python train.py --n_layer=8 --d_model=224 --n_head=4 --n_kv_head=2 --head_dim=64 --d_mlp=896 --vocab_size=4096 --activation="squared_relu" --norm="rmsnorm" --norm_place="pre" --norm_eps=1e-05 --positions="rope" --rope_base=500000.0 --rope_fraction=1.0 --qk_norm=false --attn_scale=0.125 --bias="qkv" --tie_embeddings=false --parallel_block=false --init="trunc" --init_std_qkv=0.0326 --init_std_o=0.0 --init_std_up=0.0326 --init_std_down=0.0 --optimizer="adamw" --lr=0.0015 --beta1=0.9 --beta2=0.95 --weight_decay=0.067 --lr_head=0.00492 --grad_clip=0.5 --warmup_steps=400 --schedule="wsd" --decay_fraction=0.419 --decay_shape="linear" --final_lr_fraction=0.0 --batch_tokens=[16384, 32768, 49152] --seq_len=512 --doc_mask=true --z_loss=0.0001 --train_tokens=215400000 --steps=7197 --dataset="wikipedia_en"
Each number is 128 + 24 x the weight over its row's rms, rounded and kept within 0 to 255. Layers, rows and columns count from 0. Numbers have three digits each. The size before them is the row's rms in percent of the matrix's.

# o: layer 4 attention output (transposed), 256x224, rms 0.106, rows 178-191,241-255, columns 112-223
# v: layer 4 attention value, 128x224, rms 0.106, rows 114-127, columns 112-223
# up: layer 4 MLP up, 896x224, rms 0.107, rows 0-38, columns 112-223
# down: layer 4 MLP down (transposed), 896x224, rms 0.101, rows 0-37, columns 112-223
o241 109:117119167150087080099125108152137133130179134179122123141112145111118101131098140160144176133148120143149147113116116138113151132092131102061094130105121138157112089140107139097097135095094123123130117106153063081133112131111154138131142108131147113109127094078137110179108124149170106122101139137051139088112146095157115124147132147119
v114 091:169095126069147094133190194122089124132146119126114082115138103159120136110124171183143100089105132126129156147144118130093149130106130116102109118175147067103146113131182117115153138121157171108128130129186136162162122101133137119123119151112126141147143119146145184103135130121103176138135148125126121131136151126095102107132081127132
o178 089:130149147110137105118118115109151160099111093105117122151129117152152122133125126160112158157078083107144073133145129138148104120073136104174154123113097142108162097129137141156139096123142163122140103143117122130116115143159175152116146101114172109164126089091163157098094106113134134095096119127117127166142116075155155102166126180101
o242 098:133101149126114131142170120155145123104143082100111093120147085163144117135146125126153132139164113081072105133136119153104132140120135123106102124148159147094165161145111123139171112152150150134088086107088127129164072143157144105154133131170127107130130069144128087127112122153118126180184098158146147154139101094133158164107146167125
v115 090:124138131115107112167059104091116104129133138121147171120132158136095109115122129151087144164152122122126134094146127122162109129123173125101132169137093099114121100125103175120086116128178132152136140112100197136114161117125115148133125103170141087108143157133155111147150105130116112109144131120183107158101130131131145136137128136112
o179 092:110138091127119115150134126086148142142101163131124119100110132141140103121088115121089121098082104114116182117144093095100122127086138114155151139126108146169138132098106103099148149134131119138177187133126088122111142142129135067145095143092133112134096086147096122148099125131149146202112127116119135116113164139120121123148144090143
o243 099:136123170110156123089094145129139157129132156127146172165133144140121131123132138060143158139107131123115103125091131119169133085101090107138180116091098102143095096146171148109149120136146117128144100105135144085110113128087111142127105115132147134135084162109153164109139162172183103062084120130112130110140122163164115120167105087151
v116 096:098092143157142160043161084134102123159127129123143121070120117150163156162100127143114135159138077105134175101128115157120115133133126102123111082118106128097110140139168116116144097129113169117069089110165145163128126132125127128107156143125151101113140138108157145133139109115126102134101147135153108113178176134130159096158123153100
o180 084:155138155115133113133128155161143166154121146129122164092102113132128135101151089153145108090148149149141107106165131115121127138115132126143134164120154115104121152097096123099163170118139056125161149133175144157112147106120102164149154185144144127117115150128097125120124145107112162128153116104117105136119115165139118136117080108125
o244 107:122110149135155171130142113122086121115134132107108097100138127126112164140145119123140158095076100092100093130087112130131149155122094120141126124141157144117081156117079163117152166095150081133100136146148123131119114133164162154111145147103110154091126106143115171103146132131092141116150103124113077119141211111138147157182132135140
v117 097:148088112150091169074122151097154112163111118126108125103120084147159135164141147105129133155151125112129146145123133102139093157124102145109109123114109105122088148118134120134153116117074120110175136130120137129154113159138108123133169112136135143113138154135139094162124108123189130200103106156112152133111149129123126122143129107105
o181 079:163087143137124089118116095170162130118110086150180145119120112072057145098144096152139118131167128161143104099113125123083124113153109117147123143060125136090119115166123137137130135116153117094117119136128163105102124103137098141104139172106118135136146145114118152120124163111133119101136148150126138131115127125129051115112113142196
o245 109:113121103149106077145156116104151078145106093148126137152096138133111138130138146149112083107152131129164165133121122131130166173111108175074088150158123132112112138117149121127107131089088092158125133120093117163103088123113099118127153118128105137079156113107119113111122089137121142129141105098105139136149131120126116145127120112089
v118 093:133125128138124144174122103168153102085122111123114183133129169105098123097132104135126109085143115146139111109155128141137084134124129146110125102131142156142159133069123143190161124128118126153097105144125115124104124109123103112078134081135082129152086139130108124092132134102115109097121141147158145080131115144122149105075105130123
o182 097:125122124137139145125141147115114119102122126099100118139128132143185111144121130133171143122154143084095121149081081120098148100166080121095158123171130123079110098140137063087092113120102102144091115115130147136134138132112118136146128142129104146065104088150129120160108103177138131173124130106100058119085140149148135154176121128082
o246 096:112100134124095115118133173144134161143141154131170131109168115128143099118158105161129126136152150127123119125162101126115120134132146140147119141123123185100086091115135146104139126116131114114121147107160081121130118125118106120136149121130123095141123122112138126101156124140121116106091120136129159121117107133090078140169122132154
v119 087:149124129168132115128091093131141141109120111152142125159079088080141118134130121149163147100110123112118108108089097093136198120126131109166161091131094129146140169196141133102047138117092125137152116111152134106131116183106112131143147151075161158120137103096144146136096140149171072135110134113107163134107093124133143158164129133130
o183 095:116139087141117122116157161086156127137135123107151148114191117138126174121136132082092095149134127126138164165156135135123118179094154174142098151116145168171106128105100180173152113148146103139156138117140106150149114113156124078088141129123118063159144131119118101107155150131108124093126138156189165141150145150106104129126137079156
o247 090:121128079138095156135123129095147119096120146150119151134150146151128181071121118109162109133112140131109163161120133123129142135170120135135117122158125086104135144135137108149155104141109141136150130143066156101128099110128116102136141116126121092154116119142089084152121162169131136140156152123180146142174128127096137158088134114138
v120 098:131150138111146147111113151131121168184118107093177097110120144132094111166126142127117154128121126136124163116123129178109095129120124119128121138135155169137145093128074124149136143114112112123149118102081106086123130089102126151126107115071168135097058143131126142172126114076157116109094122125139126118187134117113121141170195122135
o184 100:137106125134132157137137164154145131136144192153145166152114152097123155098097122164156142111163158174133113087080120135138122106198138099109171107104146099092135133120167134106118124106153147121080095135137146091097151133079113155104130174147136151146158153151124116078126127130131101148172128139163133126126067119141067118078121128147
o248 097:140132127121195164139083137110110146140097169102128156140120116123089128168104124142114132090158146098139136107125123144149090120147125081154112135130131136149174146142149136101136156098170123110106168129139153151134145117108119136156094181093097142100119125170110140099105118117122135160193070139136092119111089111118135114109183107134
v121 082:140153156136142177122133107094156133125121132117156101102098141101133118141079100151144152112103114126124091153095115110114159139142118117136163108085107146152118104110130124127085125115118118135187142110144099132115113149099129141120146153100086191162158111090153124163148143158181121106132110167149171118088147126134085140153122122144
o185 090:167117110157129111154130163168146113120089085121154116129179112098112169125167109122109073172188149118133133126147152120118134115169135164093135141105108153113105115156141153157157123118112154113146116165119136153161122115166093147106142085160123149137125173121134103120115133150113100107127157110173123144152148154113133136111112104146
o249 087:151138087177119101150159180152136134117085110139120118123137142133124112139123111172164112134140128125098153128158150118154154110148129144095107113141129090124100124149109113108149144115137136127185134116117137132117097149119135143153130151126148149095112100123127103145098140151153151153149100136141119111130120115101175098164124114136
v122 094:131107111125099145177146130128138148160130104153114101140131162155146123159124160142143136115121120102123141139102072123103145138121111134150154109139120132131169108090120114161126124167121130112133121127124132123119145082180152118125106165133115165106108120151105151087124116163153115132087070158193157069162147134104082139117114139172
o186 098:112125089116126128160124135114145142090136149106118110111144137122160136134115130168112145148135137119125110100148152101082107104097133113119132135146161123093125106077108112125132110181105154127056129113180156126135159135132134129102153126135136146150107124178157112071125108105113119158139146163130093130096140098139126171100122143140
o250 099:144095134126105122176153145160100085102137140131124094127120132132116136163106156114140141076135137062099120147123143127128127124142143162093097139133129107139148142158133078115142144112104144100138139148110118140139099144157114144150108106136167109134109159170132125101146106154145131150159082121161147060106125080134152150117135129115
v123 085:147113129137107152147111107121163108138123132183166160104110132094147124078129126170119136137119087132123149138156125095131120159136146094135143129109130132109118142121133139118130152130139125134115142149145115155109134171131108148073144144112102151117130157094134093148155135109150177104152146121113127161139077126118134141118114134056
o187 093:152123138110148112105117162152128098109123123111124124126160092158118105100162133131123111136203141114184138153134103134141119165061115140129127143149130135129101095135112162136153109106150070144154060139139142139131144158104123088119135148119116113117130105140143101138129166158133129111084100114147091120135149185116113162138141049113
o251 083:105108136103110144126129159118170103127102127159140105092143097135142085133154136127176118133139171135136114141137121115151187141097104134091147109133135109093063109131117129126154122111153092140131079108085111089104101114144070093119143122144118112129131105107120142123149127195170145098156098122149143158145110112097092145151120083146
v124 093:125109109088094134192126149112110116134149161191144124093138143118130147128113153128101092121113099130123155178087148162101106150103148112087121120132116103146153113093156130147165110143158127116099149167137105105124144075142144110122108125166102150144105131169120149124111126137118133121128171114154122194144134123092097119144111147124
o188 094:126106123123107115148125100094109125081133100060119144154140128142152085161125137161149143122125135111140095062157130115110136109092138129136154123138110105102117111090159150130101116119125131189119098128089173111142126142158119149091127099138113135099118090132131141077111111108171125148092144161102146108143131098129124153179136138115
o252 101:134098167102156121114159098166126085124168120122135134145129132123161117126138130168155160109156114101124082076151127130115128134080127151142139089125137128165155142135130143092127115131140140106103122121104128108172092144146132119163131112143160093147133085147131077088125126153127125101118114162140138118105140139152130145131150165118
v125 102:140101118105124182156085082102158144122134147182091110143122085112168142100115160114147151153125116109126163194103126124087177116141155121140094131103112079143108191150116130120112110137096183114142153117159163091133117114117091105113150111142102133117147108104152109091144061146137140137142149120121149148103147115144098139159117133135
o189 078:132155148101133133120174139123151149145132108080146121134146143168117155117149140113059119135191116117164146130156133123157091171134148159160094115124133158187116102094099176126171108087141109142178126146081092165144127124122083116127134119161147112122128118118147105112133166144111142145104131128162171146139144161131112128144134073123
o253 124:123140100144100080134156125125140113171139079146126124121114105123135110109131157130126093161166074117087150135153105121132139161127150133125112115151123133147107141152141122125135103167104162125143099150064159098133093139132099132119139071108166123081120143146138111124119095143071122139094121112103135137129140111120151113157125107122
v126 097:133125127139117108083104117150083149142135137141167112119107156133114138153127147122127170129100135118117147119144103116132104117128117107113157109143104124159144159151137136136107101113141112122145093113159122099113071118112127124091124150027131135100139123101120178138077170106183099124102156137139093112150120119126102130172153132159
o190 092:164109118148132154147149138100144136159101144093140110112126135105149141157100137126125112104155150142116149113123132111105142116181150126105128134120133152157098128098117126112138136131112164163110156105159119149134158119113123160141097149151122117107171134135059127102148120119136097177130120105175161115129095121090075108081096129139
o254 104:166119124132149171149144131145126139134101143102112116099123113140143163092145127118134155104101130081083114137095113132153109141183151122185118106169133127119154175124116094104137159124154123126119140154122172135131103126147167101113119139108124098120170108189090126098113122169099134146168121112184092134102110128089153145095159122131
v127 101:126177104105130084122088122113111125128129128130103137094124108102102162163130144143126117148112128145124066112116142103141105137120149114141114156154142126136150128157107090106067155120122119151174124130099164079128149094151116147150126138121120148177148106130187133130126129129097163139128175121087132115115121123127138143175137111188
o191 092:093151116154120127109142122097140120104131111115128099105118135140127120088077131134139114146070103103089133098146092134133140149138087101135139134099107126090130157137135128101154094135106125107147141154129121152107126134137144089079115100107102108145123086102112152169118158149132103156116131125088163132152173126147141109169161104119
o255 106:136140098128125115146141155133128148098118146115138127158130085132134114080142132119135100138091122126078140094141129153143142096140140099162131140174141102114141106120150110129120101116085165154134124149091187130118128129130110140142103126123137145145093128175120094164126172140126154162140121141108141128156100137129186124149129068164
up0 114:150170140143125143120122121142171121125148090135101156092118138118113135105126132100099158134160124119070170164124152068148156178137116138143123129120114132128132142078127097168098142087138156125099118108175079174120133102101130148126157112138131126151138132145085095128111061111171100153100172154117160132087141144107189138148138118128
down0 113:111148102125166076103180163113113107174146165103117124140110142078170108138145130151137123129126159129128122091146090154131122092138108161132159102117137076106140144140113123125128139081187089110132118110167075095111091106135128161182145138141114074109138065176147130115132162144152135094153125158160134123164136127117147143072150125099
up1 089:070112116149141116103160155113084089161136172118128132147157108151167118112098151142153170138135112145139094109065131152130134114126139134119124170103096135117125095096130145106094141131124111132178157136120100129121165144158139116117105153087118118189148106123122112078138112140129176167138120128117154097151127131134147156099122125138
down1 090:163143147124149115158109149124173161144103106126119095155047098099115164132131118152140117070111121114107151104152130127095132161149174139128130101112124128144093181117114137121164094092181150120087102131148131142122125097128127109127165129203129142126103123151124095171127091109122100080110135133133134108158099122156111143126129115116
up2 099:136109113092134116090089115124133140123106143104129119128105089136125069141095157110104137135193117110121147092150123125144092151154201154129105118165124120141140098169073126133125119121107153160109090090150146123111141167139128125113138182115122110136131131164115110153151154127082093156110104133079118114144122140088131132106129119159
down2 099:158158139118113077084140085138115115135129123137135117123112109135104153094186119137096100161146109130094098113130160095154083133126116113109134096145142105124130112081118138156106146152093130144145119109114183107160126160142149156130130141113078151132121127148168124123124131115101130118131073138130124095144133113137092154136130178127
up3 104:152107135097105177146138092152121098110102151171151140129126138149128153152145123134098179104116092140137149121115148130113114154116127131127135157096141119138163171112155110115163131086168151167119165107114118103106113099132168121169158081067180138103149135145141174112111125152136140102131139135087128141152142146118119102105131119135
down3 102:142155111126148121137125099082148128136125138143123097168136186119128112099117161122160139163129131114192151132103137150137106125098183126158115138124125123118099103099071161093153124125125091112126135127109146128115124152162161133082105110154104164123138193137101133139142127083137131134130117153143162145094112116163094114164150132101
up4 086:159144163178127189067090141135132106134121128158138156138116138134159107129142143125145125096115081138126127105071112145123132096153084110195142127123130129130134113122166139132161146064197134152131134105105073091141101118100127143113138106101141156154113117111111139152132145128151148117149153112164179128124107139117117141137108130160
down4 085:136155103111136159152118156135161149140119127135141133107092128117121162118098107132098095137039131140194116145152131133070131159133129154097111143147157106117134137130087138157153093186121107085098120119121109129102172066100101117145169140186098139121119118114105107122129127108147106110118102127172111214140127109125092127129099121159
up5 114:129105124155119158174119140120173104109135129125102122150100140175167138121117116119075158166129142130132149139112094119107190109142120114144111166119102130126133137112162118146120135127138123185137117118104143150074137142132139160148153145116125068096125142111167120107120128155180123115099106061141133118095115140127102136137132134144
down5 111:097144147119141113113133143179155140097132129101133162151130156132109140126139145133128093113154106152112122161131116127135131188155112103091141092149113097143157117171122110143127111140120127098121148083092114168146150102119130130052092181093117146087111128128129087121133092102118157094144164151117099136125172122106134166127090137139
up6 095:122115117101111129091155131059127137126132135118120139098163072142124106124080127126090114125110125136117124136146139091131125168181137108121111156145135126148170092111135127162123150169144098132150125110112116168172099081133130133090109145111110121124161107111127100163149133131138158131132156161144141146149171125101194114158167122132
down6 095:156111095157104163150078110184111146129111137110163087112130125101126141116145134130109122132060081167125125152115087171121144151127108147136125135147138113132116131134131151152151149117145128177155144098135131138109135133108098148157159088144158108073140123093141150108151124132141105129126158107091127116133123138124111122125126108133
up7 091:164167119109132167122129119140178143141098074121115100086130099102124144151107176104159118086177151117137145118128117079097113146129100105149175150139122138108123141100118142131125107153171126134135071101136086127121138089127126132172125122122155126143155114161139109145152116170107078118110111107131111134103169154078100134223173122191
down7 088:122123103132143113121136120142138147140145164115154123207109149151111157124162105172131137095110114110122145129092160158128077155111127154104097086124175159144118157124123140141140123113115126146143126111108131140106139137112112108146142157105089121148079108092107110148116171098164136113135141154150159113169125097154166118075141132108
up8 103:111134149103126120139176134109122101098100137178139142146128161130106144127109156149086124126137109141110150124103164141124132111114111138123124170090145174120105124132126138133126117100109088145174131130129148090107133095115152101178161126100188155119121114144078101117099127149119149141130139102150156142150140162167107119075114119088
down8 103:137153127110128143141136173177100145138155146120101108134155118138147136133127150130126112151144119092117132093141128124127119167083137143128117120095147142130094140130165125161114112157105147117105141131166187126134129101155177181176097171120105134140161139106167121148118121106151154145132129119120170131121120119177120115099138129136
up9 092:176102122108149139094092133172156144121133104145132148132139126083132115109155112098148091155136141118103144125117125110129111095204118131128138122080111136123107144164163143148133127138166139154099093138128117129130119123140113138112160121146099133124128150083113096123112134163142119098133187129161131130105118155123068108150094135173
down9 094:134145120093144142125106123147128146183104104148101118111135091102090157121126143135138128141122136174146133110107153127108127145108152143134142151104144140130124114131096115143138118127131113103121138119165127133108146155163148122082158107133131104173130142173133103121158156120139099063079159162148155126111140147166092093121170124177
up10 089:157118150126134158153130085109096081143145114164137165153125113101129109121146116117091087099113085127094113111110151112108117136133176164137133129103133139168141097147115095152130121110148153128124168139135163120088125148141161125208173126097110112145110145120121150156154121146116152160118129108162128096159131127132108121104161118145
down10 090:164122120120126111136134155133171169087141076120150142135142113117122115142142115120133170139125123132111144146112146132073124105147104104095115119145118176141118132126096146114113109118143113098101130138151112161124098151116164104099128130151136129111128130116123072165138146068158121106131098153139122174122095147124121080120097137133
up11 103:129154154072086091154152156150144140113105146158115113089131157109158130173131169151128137119125128109117115149179146139085117150126156162144135166165117148144141115100127187141140106166122145147085072119121120130133123147132150154115164100154149108104135084164169126085135143160116138162146097107137107146134174122088141147103140139146
down11 102:131160107111118135095148092143107114117099183136112048108141162149075160154132097122168170140164115123125182111122110142152139116173112116144156115106119116095104158117131121049145124101167144099131117157143112124101089123127136139176105164124126108143139135121118085122173168118134103131116132120144116128147115161137160169131130084145
up12 108:108121114133128112126086145086127132156111117152099157158110151126086129100139108144124146131154077124127137090161130144144117154130119090142149105134158160151127139140180108138149137143160110122161151132086149145139135144127167177118119109130121153137127064168148153166103125153138141129149143137117143161078112162160130127150101065115
down12 105:124127140089161077129116123133136109102126148155128142095144164147107137153088116131119113133142114122160146123129178081169074141096122124098150127082109169147093172130174161121103111138107118100116152140128133136123115118136130155098122172098143115145111122116066119124153130120167171126112137125112121108147116124120122143124145127124
up13 112:201163149125148134098116109141155138135117137133124120143132103122122089184114125139085122101127093111141130110133128081113148152137085111125141135151125125106098144147120126134138140151167120141152145124145145142141150162080142120154156127115144151157119137115168131083174149142101179104140159121120157113141169171087132146143109095140
down13 109:101144120164140107105130163137136054107136120168101079130134143127137136102114126148146164083102120121108153100074110156164133147124148146086144088149147156106135124153114093187144140073139133143116118126098140156083129162126127108155123137102127107129100144125107062135121119067108106144103130141156142151163108158123143144173124138135
up14 091:114125145146150155142103078137122164166128142109110144097163125135186127139143140087150102140173099145097139169140150143090139102135148082098150148109101098141153127104141164117155140101105105161173142137124139152155150089117143110139115110144086161128127106106110184082094157109119142120130120098086158118136128166116137123119083111120
down14 094:113124075110111128156127128093141097107140117099128103117140113134094136102149138168157136123153148140193108107148181132079127109116133121130147126136142079100136108126107151115120138131133147113107136095159122083126099121175110131082114166123118189137146124167140151107134137119130128130120141125157166147137121109119103118096159116121
up15 118:110132132149068115119139090089136105128143118179147143102105120113142151149108117096144095128141112143109149129126145106120149145127129113099136143116158178140114085098112171142130113132120119132097150118128137124128172129122145182117124137123139122128094128098073085164124125087116164121112098114142165179175182143154137097118120129108
down15 107:095128146093149125086137116144165056124132137084118104139101171145100124130145171132145114137107092147166124146110132124116135142095138137125127135140125149114061136116127129139094079151131098136158153141167128112087123109114103165100136104127104129119122112160111127159162145126157133131102108127121119169122119136132099140141095110146
up16 103:110123116055160133143132111151120134123118157127178151138125141140132084199123166142116132138118125126125095112114137105099129136168119118127138155177096180132172126117132185123101109125118117113119112104154092145094124086151172153165164125112167114137162111111104158117145112146127101123144153149084121100092130135091127151148119119154
down16 095:123101089158112124143147139132188117119137155108142131139120114150123147121116126137111086135045132107092108149125129110132092127150127135079113089155150149139138109154132135124144148117121160118128123130142153124156092147117093144122144114104122070170095133144114150121116117115152153139126143154137151113124136157111141169113108134115
up17 111:140145143116101109139142121139165130093124116113127150132125094113112101202105141135198164117132149087141106132153148154127138121120144121097073145132121129110146124150129127119107163153100140158121121111145105083078083117122140182156169146156139123136179114109121137088125130136132092128116131151096121100093144122136134133117091115126
down17 104:152138103118152098157158152124138099168151124062138159115144162105084074155128139121121142165099148102153089121125139109118142127138152116130141136127121171121126083102118114064154158131156076103105136086125084127123151091093142111150143148116126101101151116180134134093097160132115132141136135116122122183105118135129106119147115128142
up18 105:084142138111108127102110111096143144118114176161136128141124125124122123129070149158131127172145124119129138113108091090101127119141115146178145109104129104113128148079164122139156123154142106136122127130121165124076144127040137115152150158109152133129145117134137132126185127139123133149131086111125164111122133110133121157137154128125
down18 101:150100121120093124137103127112108156130149114133094124159138147092117142133137094110142135133145112131083118126151095134110151128113132118110116058148094091168119161174133120122151121113161114142145096110119118173163168099195096144107169139151175076122124083136166142106085140080152162093151136127170100129120105122150169096122106108097
up19 108:103110125100099121103120152115119130139086129126079159133122143111152101146123103094121139133164122144131091137135205131125109108161097112130157129129090137157139110121182149139091156157141149109135085150144135102095129084098117126157103145106147145098120113114108077131150131074106163156151081173161172125128149157129142137109162110177
down19 107:121115109168101115104149080128068139106174122170183102146129128121160151095137115124149138100123105125159090124108114096127129121101152142141129074113190144138156170152137148159141155139080126111135111128137118120154142141164155119126131148123102128123129121149134178133094114196114110126129150117119120110152127118136147124169132105103
up20 098:133169107167091146095134156100158085100148122109111137145165106087131135143131072138084154154153112136093115137135139134091131137129161161149089163151101138158122140091114094127102133103154124171162151129139122120130155118110125108081092108118122118160119133148144103097132105161124158204112134123148096084120128139114114147135115097161
down20 100:112133166132101117131110132109101135122111162137102127103112117125086146191128114115126139069122152115130130100147151142124100167146103130098119103131177111149146128120142090170131144114078123090100224123126130131108122134133107145147177129149106097118107133128071070100160164130117132136110169135118109123109140159107145139132111129088
up21 118:083156132084092090098110163102129116149098157151118106138176130133128116147118107122118136130115129081096138155114123110136159145135150122099150195147093123120118110147117123122112141133100098143171152137114123156108109096124170142132122133081117136124132118122172149151160160115174096144126103093113110127129130152107142083129167088133
down21 116:159127117112120154141141111151133078115136127144117148125122163149134132127183122155134124164135131126142151141115093163117151127136132092115160125133127097115115159134126106135093130130154085091103158130157102066091104090167170137095142093119134103139112082096141114121110082122126135082095145138129144169149109122136113142149115141119
up22 093:142163124142126149093090127168138140104130133153126162157130109143158155132104103123159122117150139098142125139092133160098198152143131086132156160149129120133110111152134162128127094118131104159099120158136137133124174097112134138135142136161131136144150117165151086121116162122126123145101119141157108153112130186089152109108107135158
down22 098:123175079089128092130113125100107112107118107144149129097152114088097133100157154123146112121180119156128166139144105116108119097135096176125152136159129143150137155115112119107103108141166145143145087109133123108116094138127106113171149176107148128152109141160142135110149099152117113088145138146132120131139122149159140156154165109129
up23 082:154096140137162124145116098158161140123101108109103135100116111099154076121151107130141137124160121100107183114183135130108169149110168119139118102122128176146125149097099141144172144143112153152119103130143138116116103147136114117169113140180136084156106080105155135070146113101188072109145127137122165093132140129100123076079142118162
down23 085:135167118130118139118139171099098117098164123126156125119112101161119139149127116116102085171150143152086154115085097134133163128136084113127119159142109101120084155129175174118104107104129098089109112149129111135119155155153154168141124141146097136096113161116106095146137152135093151131163147163154127144173130123127137173157160119127
up24 096:126100111083113124154095143087142139104086132140122147122152160127129125112164138155135136111150140141152112186111114120128108143141109125099136143129102134137121090123159082115127149137122129140125125112094120133138097097094095189179162127158087045133115088182126055109140143134109143085068160131092124091112119142125097142169148090095
down24 100:146168121161089087147133126112120088128171124102136107148176100138103126134111142141144084109078132123119119072088118140108114150115158081120128133131130154109130111154111109160108149101104159150132101125090120133112115123167124175109072134164103135081146127149181130139115135148153123114159122163143149117132138106168172153113090116124
up25 106:110097152087164154134116131110168110132133106158187127124160127088098146125152147159133112110134106105120149109168123171147138165123150100161116152132141131141141165075146182155155151093125139182135124121119093148129139161146142122110128121032138140131173112135126131129148104154149141130125179133120095098115142143138136091134137128129
down25 104:154145117142122158107120113160109109153130161121135139147105152100142121100138149065087166145086127109080111084118163163166143136128135141136173141137130163133117141162109122118103112145171125128120184158144152167118153128155142129135105102131104130119124098093149103111084099098135134120119094151101138122113106141133091130118136149088
up26 097:113131131102172132099162101097154092111139139133153167106159133123137136130087148098157163161108137085113089135101185132089109128134158144153130182145145119125141125146171117153115146119118133130098122133163145112128139102126170163156140111088168116103180131197102121132119120150130155099131133183148151090121122131083115110120127097161
down26 095:122095109185148150127140081122145138127149107161171097125130109135143091138123109123148133095133139106168133133153104091136099096148131157143103113106087152156141090118117130125145129142102126111150119141116110139133164151150161090152135131111139129134156161148121093155131118149110132148123127080128127139112109119173120103146105098133
up27 095:111147157179101105165149138138107130079084136140093134129128158111145124151140127122065107146163129134128136162143158156158098136140109100125140104119102145154109127131165132123120130146110137132199111122137114120128084127116115152121148102123089145109117058123121114100097168146114072085103126142093133123108122140080117095142114101119
down27 099:132111181154102144124116141122140142197176148164080124138144171134048130147144104174069158104115143135093112107135093110158091112122175138125090127098096146097115111127137078152108093099124126138092131112142111116127143135198111080169145164110158089171135173141155151121087097118115099170148119107122149066128117119138123157144110125112
up28 084:136096174095149109137109108122139147125120126106130136096104116129129111127134167094135127133176155129119125118157157153146116126119128110144083135170157087132134149120196076144124123120140170158113090116151133119117086087094156172151112135101120097141135125144149154070148125124138110114119105117093156116125107116129177135099162108135
down28 088:138138096151131128125117116115114146156120098165125146098137151133112137149118086103128123143074115125147155134143109109137166127168122143119125133114113155127109133132061149137117121165126084123174168166126125171123168118177086096117133120136107176098107133082105143164120114118112145096092191129132087171109173152112104090173110112131
up29 092:115108147083155125161118102133182130099108141142155155107107165080122110131083134093146140087129081130128109128133150106059117169121116139140106134146145165149177092124087168151142134138121168141115146119102116090108164120133124143124140147120114132160130132152100138148162095141113121148109116127087151145110153133106141117131137119138
down29 094:082168122145115118133117125091084151123144166101122117150113146130144113118114130146111132116085139130189110107181138159163144131154108096131114121168140092070114139117153095132091151119132131152139171115138127118142109086129126151102105142093100131128199105139150120087085094135092123151149131123085114124124119107117132136102097157106
up30 090:144099142104133135125131093126136159169153084097144127123146125131136114139109128116142078162142107145119144132119134124119120100135139168113130137131102139112145069113098171149147143170129127125145089123111127153135152079109150066097132132148153085137183123125117096119163133169152173142115102140173144162099152142119104115152157127158
down30 095:092106112120126137168106103142150158087085133110095101121120194104061107085110127105151146122118106124092075100130129135149153146119103127128139131152115161093121140139120100148085140120120128159097090150109119119110084129161171161120110169150101127139135124114150147102069150126108150118124102149127123118143128095176103144142120128140
up31 095:121101158136131147164151129119119133142095140142156096151132133139095167129129156140127143119130146109142090169117151116090117134134124136164133117134124132159116142101189158125162131111123138172102123129172129128099129127159178090107127093131136156098116113146094141142150078121125158158088165107140153113115114127136132140083130140099
down31 095:116097103174067139127105130105092104126117157183125118079117124111160158121139108100156131131084098164140135096140073114156125090110133137146167147117160168131165132106114117129110123131110133153146138156085104122156145172126106149131131096131132121113112140110147156131134111107071108114114121149116121092102122152139113139135091124127
up32 087:137133132142151135086108127136127170146108152124117140161115172147144135168135096129109098118152128134124152113128145114139079106120134112112167110133142142155126129150149125125156080099095117129094099095124129100092115139104124169158074132120130119107091119123112181108111149104132067152090108129106125125161155138126151075148112135100
down32 086:091137118124148157141159151127106137126122117120127097119122130173136122090142129125172160178133122096105077136149120154113155105147131140154115151129124107093101145101097147123164114140121141157166139148135132171131142142126111152145144147146108128131142162136136112102122137146143139115183141140148142173117105092109132164156117098160
up33 114:145138105136128129136118145109174128140130127123130114136138142107132132122093083141102146111120145119134107135105133110131126156136161153111118133125155156159142134120125109123087167103153109156091121151133135144086185109162151140160153171115119159107118108154033108111112121093128131144127131103103119137114122123129108088112084101117
down33 114:104122101122178156136128138126173156127134117082159144168123138090094142164098140169095127109054109117141077104129118135154127089114139144151141119075161083126147125070102131160166130146159083119111106138117157145130113092124099153166126162153124121130134140120124101111115148103148149133121102165131156140139118099126108142145144196135
up34 104:145113129122129153139102089162117125131125141146153114161094161114128160131137155151164128121114141104095163156101132135136151139111113132135161157147117130103168141091164135125140150103131129153104133153153105111157125097114153114082088088151109108139097145148111154101125051168138129161119173096158120126120132123166095110141123089122
down34 104:127085148101107145110163170145117158104119145083163115113130083124103129149064113182142186138078135125128103131141150123078096134163130141129137115158142157139138131132126092122154120142159138130160136137133118129112124146142114182129143112115135161086116104128095119127123168127120158129155152135108139136121114080126162134131099136083
up35 085:127116132108129109137096129133128099127129100095126118098111133126125089107107136125135120081132122122101135154137162130127127130194165097091153140130154162176138101139120105171108141103142089128114131133129142098130131157153140134151143093098152096133125155145114118121160109088110155134135150177116118174120121150088126141097118130158
down35 089:138148149092126164164161131171138132114149103065145124122080160137130116137137161132132107108086063121146107113121139147145177124111133165100174139144137106089111137088121169110100097134164150117133112133123141103116115142105124117104154173122098106098089116123155172128135132133145135117165147161122103112136092095132108150114094133116
up36 100:152145170130131105148107140064125092098104137111129160097159098136144130156106123143124111129139125103111140156161125144166104122164099100103123146142138147107111117112134108125140116171120133158150166097122098085144098113102117154112176139124085109105156071097120096089153139166095125120090103143156166177150125126131114107105131077122
down36 103:154132104131105143136105128153125130152157126126146118086154108081148131150141147093159130094065110115160101141156148173154108142146145125123139121149107136173108145134129135176094185079111101134097114135115115170168123122121151121115114094137141191106160158116149127125090110155170134148131137132137112125142173111106162157135128202118
up37 105:115145131124157156185144151155116122166106112137151108163149137145138147107102123140151102143165153116158115127126125164166087131141142150135100155145136154157131132156126139112112168131130108151123098095152112134110115117140151139135107109164091135169117133122107100075100102119166098165142148154139149125136116121115162122142134121112
down37 107:136138141126129153109067100118161121107120117113087117122079147122106117099147121136125156133131098149095131127129147125098106133108132134150148133151123087112164115093158121156158096122167153142114093077094159103110154103149134150133154107189173093121135121142123114144090118127120135133109134108095125126108137122144118132156108137142
up38 092:173120115133160120118160107140128111178119134111097141131111111125187127157093089041115124138139107117146133099143127122095147127135119127128098083143129134152121149128128120126108141161177155130191145123127128124161123146137129152115119109122141133187163093149131164110154124133102111127144147111079113142129123139108106133144154115140